Part of a small language model's weights.
Architecture: untied embeddings, normalized queries and keys, local attention windows, capped logits.
Each number is 500 + 50 x the weight over its row's rms, rounded and kept within 0 to 999. Layers, rows and columns count from 0. Numbers have three digits each. The size before them is the row's rms in percent of the matrix's.

# gate: layer 3 MLP gate, 448x224, rms 0.111, rows 63-70, columns 112-223
# up: layer 3 MLP up, 448x224, rms 0.108, rows 63-70, columns 112-223
# down: layer 3 MLP down (transposed), 448x224, rms 0.0752, rows 63-70, columns 112-223
gate63 096:500537493495491522507538470523496430480530524472510506447456470570512533488533495470448452541465546508560458487480500476541639524504553501520499411469528590581546520643492421459545532514509505397468632512513577546539496590545500563463466568518517537528511529387515509535502508429494515489510480476491511457472492568368533601521539593487
up63 103:500536515528515564499492593563501460523426513430558576505556495540498448505478465538500520530552466571539486569544430479522484450408544476462458535655475505557581549431545502575540526519551475539448455584529578530540559426419522543466465594541607446603501471484455495431537404464554494413541469603474554429571562539565504507512563521551
down63 104:566575484520514427530533457513457477516465547462514499535437544551542480537438503487501437465527608472569510480432398445458507467490492470508528427475501565578596535562496562546506446497445531503507480445483511500570481554501476574504464513552577570511459413298425575413569514404528469447402466461561482454406442477367512566494540481527
gate64 106:516534530605465449531403410533505552457468522507507527584509576480553578542460514501456539506569473417543483446511520549495533502466374470493483512442464439540587473550576476397448532499447550488513497452550499553490500514501544513415436513463438600524461488352490535544406394466547454511484510514484571470529479491448480524538475521472
up64 108:565439445531550513527414456453476510506466540526430520532516586532608472464546513608417534430489397591565508551538531439434406488586439498449504642519527457468510470466509512542503413566570561490477473492395541496472540454515502514551416494522481502501494505522491482595503498613475418575416532482518491481516382525469455577468577493448
down64 110:567482465517441504500471506580534581444470585476631418519538495454491515501466569419498478534569485495498607506465484522507487574489492441607500372447501468545575482468441542504539635528498447545501569503523502425426515459471454401533465465478531518442524487452492450461558512474379492503530507425454510525539510585519586471529532592633
gate65 102:423459536426534561491511489491505479485499393574380464528481377595433489550469554532509570538480515465566414530518473446570574505435496499435498498510591595504469567497521430469533488495404514611480524476518456518472542532546586418550563530485424463560393502395508561511474483488559563499431509432489543446529480494564520379505533574559
up65 106:462576484449458532505477574468519457513480474523503499504506471547569508510450524469522480518436505454469424451540480513535475461592464529459549534504560501570479514510522497436553522493533476356531480454445538441404480538577484315507405523471574494546481507490440476510434465397453516498532523511572406560499573473498453465486535524506
down65 105:493531516556532517489439512477458479484489526504440444529500511505465426480594466436519472522486600565504442503409511493459542421584545441401491429531377500535483535534604538482469523467540532460522556478499571509497375525528492569514557480540473473532426575495462451497419490574511481532473473513469490396438573511497423518495544411520
gate66 102:469577370525444476473557407551513505496531589521470414504522498441423498553512449558526492524556519532451508450537498438458579552412538460523437482542491524514535452511542428555585553480509458456548469451452511485593537609542546522518527537616548464564398517427455509481569504436508534542409553496564532407483501482527518479491530433561
up66 097:560449479485520442508506526540536488430545471546555602477402507466520505526517556534399549478525563432445523532448553473500395476477607522491562455509505564430477378426459532475518480511460523486535537596552464385512524400462464629431546600518435507474525518544436406461389490587431521558448502441512545475441553493523421533525436544491
down66 096:547431475583539470447522507630497534470492492531472419521503497519496584508580623464527466442422490474468432511482452476479488497513464457576530484489455486518465523463480559461456492482551522549546409395433538382622501451451464377553598516499411493489408457615519464417581505424537502417532565559616402451555469636481540458478532462514
gate67 104:439479517584470525477531597563500586593512489448547494583473535516473454467455407547554510427495498363481567528473543497510349447547533510497532468458464481517557514523498509549469468421466496473529533524529443487537511518496456388494539563514530454489473519474487592507582486442427493372509521584578494446460484512563494568488437508510
up67 097:548451525563517538431476450499578466490526475443560457461516424470507498499550426477484471490561484497470497457422492426532461548547517408445549393508583528520462439430501481542518512457495526525444568417518534465528497608480466535488581511393527559496509445436466525541474418497511516449519506504516392550504531429363446416522557513478
down67 105:444543589497476474504454527517561493559579441522518511446484484508407490500628507478476473484518583467482578346423483506535465466477506497441541567520479444610451468590514486506425477545438488472544580495516461372544414546522453463457476533388554481489426482431456519496452567518438473431473515587531442494458465482521524502488493402513
gate68 090:453423458410549525493520502538451505429534557493531527532568493461476536468584523511534504512493507523530529496466514419470517487435405535393452526534529477482413499526479543461492430498536483459404494526432585475461513412515486558485503455517429528533427477503557500485428409518382535478587414420464415482515655507517569498490502537472
up68 095:608511479535496534501508491485481561583506564536426506388585554505511525513520494505476550503546574440425460437541477550463453487420526568488445579485490461590561438503465512533526476521490424582474474564569444511492462672506481641447574580490485427513454458516491416509551446490514440450441543520489546451445488527460511480470518501473
down68 093:403528534492529464477415583538589460353442506541482508525538379542574433647524405472511512535555517450562524457490507559500481521468514561533516444542519439434480563530489521511425575496409556529514449523484473436494468531501486492494547481581546524551490488497541467446587556496469516543567388535494452495517557503548484597459532486495
gate69 110:475602532412596476584569550516531469559467546560459516542500515432518455495499506516499553533495523488590458496469560453429445526482490474572398496522547602552535521437478543459439484513552555545533468465566521402537598480516455455520486530479513523522432463413512428402495559653597547424531410523509546535508534547500519501486455521505
up69 104:399414591596529475482536513432568512431515534530530487535586487445497506427515495492525504502445422497427451484521606504476501490518532584537574500403449476548517518460568511395386417440475474485463543567407462531519481475476488545572470497459486539425455548461511416569510482482506515480625431491499467574571572541520455540451443568490
down69 097:486563438469466545485489504475569519459465510494540536518544585524530543427333565497524469579497530554551445555499602540456536529467504548506457482497453457421415474465427555535474495489513502503500492511533483399485455510472499558575520524532605592434556530387454568514485549509473490491530590527453541575558485494520520506478551442549
gate70 101:496594489492516592516560466549519517564515516499446552433546459518458484567448458581366545545476471521472467440598467504494450568421465507500474437429513492456518470529528562599478495478492481499557541499495501430510501573597480484517477474553503483543562570396558571516496541456518534446506452485536507527520536620454481432492456577540
up70 101:376422496508549622497556428577521476440508539487592496490541410435486513519381524463537429514507470410502513520541482552507508534536579474460514499427481513535548460520521545591450533512502452603578501494470555465458493592543497497328440518479422470525544505427507518508498582441478499551490538501486428494577572457431538548520426482511
down70 105:493460504525509446513519562495474550535462507545405435451487423528456519466505539625448553529549532552561502455500496465497549494479459538426409530518512446478526567514457461517549613485547517446552506528495427480521490480459476430534477562390492548479464554504571527528549481545303444478577575563457573515515530492497519418489517470459